{"d_model": 128, "n_head": 2, "d_mlp": 512, "activation": "tanh_gelu", "norm": "layernorm", "positions": "learned+rope", "rope_base": 500000.0, "rope_fraction": 1.0, "tie_embeddings": true, "init_std_down": 0.0683, "optimizer": "soap_variant", "lr_head": 0.00869}
Each number is 128 + 24 x the weight over its row's rms, rounded and kept within 0 to 255. Layers, rows and columns count from 0. Numbers have three digits each. The size before them is the row's rms in percent of the matrix's.

# up: layer 5 MLP up, 512x128, rms 0.0683, rows 465-511, columns 0-63
# down: layer 5 MLP down (transposed), 512x128, rms 0.0682, rows 465-510, columns 0-63
up465 097:090119142106134130145117094100084143132158150128158100128104093135121107107107125088104136107114159105141149086180154185137147153119108133116082095166110124104166165100109167140110114171135134
down465 100:130124103146118094146096101135150148095116088138069121115139148114165149098121120139137122123164098105125110125101117108146129098153150143130151144134074162104109118114107166141135130102136087
up466 097:115134142116157110125141143087126105210119170167156111129142140137178169126121083183104145121134136107124139127099129133127056164128149142111157100122145129133118158102120125105110164112089098
down466 098:129158164122143113130135128124123104106111077116124104119150082124080097110116122131121094105112162121100133141130109127107171101147115130137083117158084130120140137159114134156128139128095112
up467 099:113135110095074160114099115114107174127115146132135167131096099134134162104126127136102113137129081152108084108179116130143121086157165152116154124125208098159114134079115113132127157127128127
down467 103:138109144124101111103088112124155176161133127134119164145161126111120142149108068095165119118157169130103153157105108115123210116135067098109106150152118168137119124119160148141119130119136117
up468 104:131162172158129125098108099093120130154189104114117119148097154114139101142153119086115140110149102115120097126121107165101102143114107108146126123156147117111149150136140109142210097133092114
down468 110:095116149123098111138078101154148194083133160118128131143135159143144133149081140145182125143110153143163125135095145103100152119140168150137142097086095127166134130159112125131129167092153113
up469 107:155140096158142119114110091135138101095116082123103115140185132161090126157167112151123125128163132130156127100136077104141144127127116135115121128135102126108108127110134107155133128167119118
down469 104:133146154112152169098153142114135133140161144151132146172152103137082115064152115144088117129188152110130135143139110124107120105084129143138123105124106140117103130087095107174150111104114157
up470 102:074102134100139126143107082104137121118167122088172124120124113130115094153139143085123161090162141153140124120152120127131156118110106137143129104129115168112116118107133123118077061157135131
down470 099:146092102145137092114081144179118116131163086111113156103149124191119125120115108126167150128103123148135098115177136156144122138160118122138109101143129133129136142143115093128175166133114161
up471 092:131163121141156121119174125141121130170109101142130098104117101137152095091123162117149146111114156107172091122117134123135098126087141088113122142094123114156138143149120177126144142123190139
down471 094:113092121083134165108094115096175128084119113163132141121108132144133120151108118175125129136107130084102130110145139108109125102123117130146148172156098140085132125129135088122129103153063129
up472 087:112134104154118131132091134118120090104118115134115147100085094121139126120059161111102098102173151097127168107131177150105127127093105144107117137105143092115172184162098166144138128173142155
down472 084:181167100095122108144113128124150125112135140162134118119109200127135183119170139094161166102128094118129087145134118139113128112108125127158153126106143102120157096117103149104110136157078142
up473 097:121156085093111123117161081090128107132161125139126114185151118162143127146114131098159148110165119089153135140134140136137141125088142120100098118101125095180160146145128121079110134130127094
down473 104:156148112110127132080132171140152084116114131112090102125148164127116165093180178153125130117125121130161129159123178091124150076133091160134154138146142100101078147139107128107135114114153121
up474 098:109117136092114166115134134091143099156149135152118151106109118125092154116113122124124092070152148111106108167158135152113122130160150168130132115132189134154136106114097124116084145104115128
down474 099:088125129151151160132121130114134119092128166109136066151105134148102124137120147124128104149144117118098091114105116101125105100100128113122104161136093123138151144125113156120168141153141137
up475 107:136147127137126105147129174132087116117164097149148148134121125143103129138104150099148136168127104149109079119132123114126165149119142156157161127179099104162137098133129113106088126195143097
down475 104:149132117094117142178105124140112138157137116152131124146110146157118128120159153123094155123133090166127134187160101102141122108116149150100097161105134119166107085121132177116148101105107134
up476 093:140132133137144148149147122112118112123114106110163098128139099101114088138128139145090138137108162153097080120098115150091168059146109134149096121136130116087123142134138124162155133150097140
down476 083:140192107145086159161122128118143093123125107144103106099123137125168128138092126112148133144119120103188131106155131157171118115139150128094118131156163151129107127123096138119141089093126123
up477 105:164143072174131160115158127160108117136102124151124117103130100136132126112137097101113091153115165113152161110155154138144106130123119151123159145085144141117131121206131114117141107158099109
down477 109:096118129172114152100166144167162124129150159176131134148123147177138172119111103090109112140170148106133167156167121112097131131151111127117116121165137138123133117136122156151125116191128146
up478 099:111124114105137161089155137149141143141120132124072160151138174174111112144128149111083137118088128120139122157122157129130105113156126055089128088136137156099102128133103107136112145146163139
down478 097:139184103149143107141124141138126120154151143080149130166158132131169111128121141169118189126133094175110125087118155149158129122120168143131148079121115158102166130084120113119149147109143159
up479 087:148139116123124150124133141159143121110169137157134157143130159156090129119084141105106105100187124132116128174165130133117133133124120136149146135133131137106120106144077112117131169187125078
down479 100:115121161146151137131167142090134098171144129151145114084144143104135110124153135148145147112132120120105157122060137146143104159102116105116074142154101141144125097125170147138131094130154155
up480 102:158124127083085151150093142155108088098110093128113121120123140145158146123137120126138134170126101139120102134139138159145074153161143095102152102129142106161142136107115101080134119109145163
down480 100:112151144158109163102135170128146178128100146115098137151128086132155163147132160107098130156105127127120166134121089111098128119164124139096099114126106117132155132147159145123087113174159099
up481 093:158097070114170126110151127135115118136139059103072125151099132139133160120156149131137136113141113131129125166133108168148137122104109105134138115074117118147113156159088136120132141089128135
down481 094:126095127093114150113099144134161169151119101110090119147088119121152128104117131133130134139079128116079130067130137115127118116158121156084174090149111106110133095153131144132122115128124150
up482 103:087127156158107122135135114093129132191178158213141137168129125133169099129111103101097146128119133148142124094155146087087164137134147082134146126127137105125171127120157157083143117132147151
down482 094:138100109092144155091144138150147139106099126063147130122106130125083104155162139162169081108158116117097163120095118131148077131113088155144098167132103111117111132149139103129133112145143094
up483 108:158150097154123132142133105141148136145127146099089142133073141111147126139122134115154137127152092110125124126120122130113153172147133114120135129091086162111103131124128147116119144140133134
down483 112:178165143106134128128127112135136122117157140129152116098123138155171156129158146150127165109149159111113134131171155169155130164132138140132117080158149125158112144161096159162178128103129110
up484 098:129135139125138169134152132132102093126135120105146116126139152171126145126137128152133147137114130114156162140126124138177135120135124144106140096136084184102150154158154133141092114115101112
down484 104:121113181138120134124141114132140122101137157114119137131093130125122133119137137131098129135114136130187148164124152141081110070104167122127139105145183099151078093099150159112112125109129126
up485 104:166109122130133129116107133126123104151124159136124129091163120085126079120122117097170148124118128078154120103170163139131113130128129134145125157109116120115146096116145116114089155134171121
down485 112:142098132101108130143146128130136153136139141161147141115091126135143160121132097152155130128133118132113142126151139179129102137189134154139078114135155081128132117120134144152160128113150130
up486 105:115130177148161142149078144096121108109161141155134131158144131145154110121106168115171110126091108127116076155151113191106141134103111112124168160110106206127157148127124136096130128152118146
down486 105:149106133127126140092102136109098129137098146138108106133089138137134149117167124143140122159124171116178136075137124112094089145157148154148142119147164095142102086109122126125118143132117119
up487 098:126148119146127175140099151092095131152115118109166114105141107150162111144135079101152107107094154124107136156181086186096157161127133134131146108120097122134125118129111157144148134142115136
down487 098:143175126117133132112160128106139086147110129147133127189125121145064129140101149133134167129147107113117100124091118102117131121131104103068158120140162123098122162115095154095119153146140155
up488 107:142155167108123160138171139146123111126177145178117089113098138101083131150093095099124161149120123171168123123159141164128080104111109137132129152119104111163120098105150150165131121093139140
down488 109:110076095134141134132133102147140092157088107119140100115136115126075106132116129071144137138182138140113081159115110130094153147124120133137129140131071116095146155163119122122082132132126096
up489 093:161133100141115107087130122097134108129140171093119151175138135099166111117108125101108155112103134092150132098122129120105113119111118136131108152132113155140115106125139102155115106107152141
down489 098:097132122124139149126153077143143153124120166106068104109101130182102150123102136125086115190141126143119131139138135124122119089126135150159088126169101137136135110143142146177129098123108112
up490 092:127140109148127109113114072095138134149090159121080159164126151119146143165140166097178121139169138106131080133115136093110103104120116133142120158090143087116095118118161151162153149124105148
down490 090:111105142179094166144130119139119124107157114093128116146147111148130121105126134138096145091137131158113152131117134152148158174135175098091139095150124084125117139121137108099128109165140095
up491 102:137091106174148149136157159151118134082154146130135126144096138102143149173148142130150129112120133156127118109139133104139103110096119123095159155142140186101112139145136099099151154152070107
down491 107:121131128124133150136168113132135082121099142150126086092127159175121162119109127132060137179115076141162112187066164129170104128176142104084144120121136117116128162125116120132121143121136144
up492 104:142165110140119117115125070140148092077152087125156161101100158114116139106111147118112166117143098170168137093113164110156115139129147145127109139142098122145141141161128119126096109137180124
down492 113:153138088153122094153114069129143134125142117143156151089123121142119160123123125145112148147117103092129148079103147068143084170116093138112113118102172109109101116130126100107107158126138143
up493 108:146123157102173150146148117157073099120119136129135141114108146128104108132123079118121100136131112110102138126147159121141133111138086136119193124111136139101145149105134142113092091165126173
down493 108:114141120153156100139118183129144086117069136165108112147150126114135099136129109150132082151097132163101098134124094106126096129125094139141120114129112105146118109123103087148120138144127150
up494 098:105130135126151151146122126083120121117143160143155056094142166101159126136132123131099105117116116147142134118139096112143129161133125112159153117146153130119129112088147146137115130135179169
down494 114:132126134169149156128122129086129126138099179158093154107120106090143121138131110072162079138102152088127162116097152130121155109101120143132149117139133124111102128155118136104138160087131157
up495 104:141142100109118150128138125125126114186140111072104158136105132104155104148087094138178117153147149107107144141114080111141119120099118121115110126138109082129152124130129126175169143124149177
down495 110:103146126099127118152133142117123116113127149131108066152106136115129135121097117140115198106133107104105107129137196149146164100150166121129147126134146134092111120138140100120093109108121091
up496 105:141124122098147153115163146106111118146147157139109152143136128119157151140102151118125097119118120163158155151167195126152134077134119120127185124106123169116143089168104134130148118123102144
down496 104:161110144132132147098146112152134106128135121126130127148152170129133157168127096162147170148135100106161151176135134150152119167104137118117126168107156157211144123111156116135109096119176111
up497 104:110123148058152135104107135168095119152155105138159117134130107154086129109114114102127134106072106100180163127128128129133138134132132127165141089126136105112134201111132130148129153139146163
down497 097:154152146143117150150186134131162092132111136163135104167097115128110165180136133102114124129119181147123132163118117105126134149132100099103138076146114131101132101148149130120150070117152065
up498 105:108096093164129149099149125127176086156168144134133096123148139150153148110146144126109106106129123115153124118120125146117113135113119173146095124122180153128135133126116124137166111119144111
down498 097:153144127111158143089145107098097147148129146115124122159106098075070110139143114107142157151087081141150114138177042122111116120121150109149132148130132103101156106141163137146105125113121127
up499 094:089144147128123147139095163150143089099168156171152180119145134111142115128180079111092085178135152139111077107133157133142146124121151182083120116162146115115114117075141124141133129147128191
down499 106:124130114066125116111132132109149085121095118172157115111120099140116095108150135103153089168150119072144123132083155140162131101112139086091141148119109125129179112104113117127120116133090131
up500 102:121178105084191108119122146136122092126131139107070098116132138117152091121099121131122160143139161103127152148133103122110160152130123084170159147137105179148173098177146112103127160117144133
down500 106:127148143103120114164106112154070169124108161122153122182098193133136127139124122109171106130127148175081125079159164137099109101142146118116124092165158089155136120119128132095102095136111096
up501 104:145104144119088108091130110121153117135160139110163141160110144131151106125143120151150156141131141171110115109122121113152122106096141115125094110152110115129164148127103135173152105131100154
down501 105:143107135132153112141068112087127135075104128143097117123133130134138094118134150134179155155125113126139137154115160149086112118140136117127166160123160113131110102171129120112115179134140042
up502 104:154176129147103131128075093140090118137179142123104126154163143066140127145174155112121119131139110100102114127102104116156141122125162149146128133105094144106127140141170109087130087127140143
down502 100:173089146161160151151116140132108142093180113127203127123148117135131116117127165131138085091152116142134097138091151100125140112122095141134136118106118146119152169125129107131137156117107123
up503 098:154150118122152144147109141116110102099098139131128150152102133127155102121122105180139120120083123141075134109126124130188106140122125161123183102145158132099093124104145129160145119138096161
down503 110:131100124133107143126114154153113132142127145161115169142162092141148139130147135072155152115136106151097138122113137136053142033136104132106130114112147117138119126070100125149148120117150146
up504 105:148157101133114154162113147126169102185086140127112162110105088149130159139140110056100148128100121119161117119161143103134119073132155161106125112122130122132148126151094114116136124129139133
down504 096:146129138143117140110127108118132150084120149213119068097168156103115129106094120141108120134129118174144151114109144095137091141130093113135140138170109164133165126092132132120152103173117116
up505 098:108161098151121120194164102127137166113094113140159124087119161066139108137129107131114139142147132155137135151114120136101128159134173126145119106130177129159137133125119126168115152110116100
down505 095:144104149157167112081112126157108129145173089175140108089121085155108145075151143148081130101158119131157121154139117133166117103119109112101135117153146104168132158110124146103118144158118136
up506 097:102081135122125106123145140125151101122085161156158149134185102109072126137099109144139136111177123068118096131130106128127083122165110110132108141144093148154105088150111157149110108125152119
down506 094:125089130117122138116102132169098185148152134089180129134135115167125101114150162140139102153085171134132123143134125126129137145116093139088085080111136103115098155123116134097153112123128118
up507 101:098151130137137165114155128084096090115159149184142156142111085127100147157104102136094094132096125098111128147124115126114128153138157161177127091172140134167084146113091147124125182126133127
down507 101:133113118173108130115102095131083089122125118112121059181138144172140117169142166122161150152099120131102113151098114097144121125109130109116131103143170119108126150119142118097149128120141133
up508 093:158165128155118121117126137087130119140090118118126143113078125105098098115171130095161137103120122120091143089118143139155139095136135135168162145119103124146111119171122143152121141128127099
down508 090:117114182115113141176139153136136085112142110082145169168140124162155098161126148153092130104150126189126151141121145090116122137131113139112140100102171149123154149083149150107158092140123136
up509 097:166153098111144110105130115124116139093109143130160089118110112158099175134118193128127094048149121119125152121118137113159116120178125152170103129139121155115137082138119097113136120132133151
down509 096:148111144089134085123113138157119147078113081050111138171141106137085117075154124135143168135132122134099142155080155143127142116113155162120131131135090080114115116103116118120105105135108140
up510 097:106137098151148127116156152091099140099123156186137123117140124084155117127105160119115150158174133145136121128107139137134124143129106123118102099135125104132144143081095124115129141112102133
down510 092:146102125101121147115078144125155121158100102078113085163104142175111116114129140130151125104145122142104164125153141192139130105168140159125135167165106154112125114121143132121142117108128142
up511 096:122098144131169163107147177132147127113141095133157079158138099103168146134133175125092149160113118092156137149148104178136113116092106159127109116159131160141125135103136153094137087132127138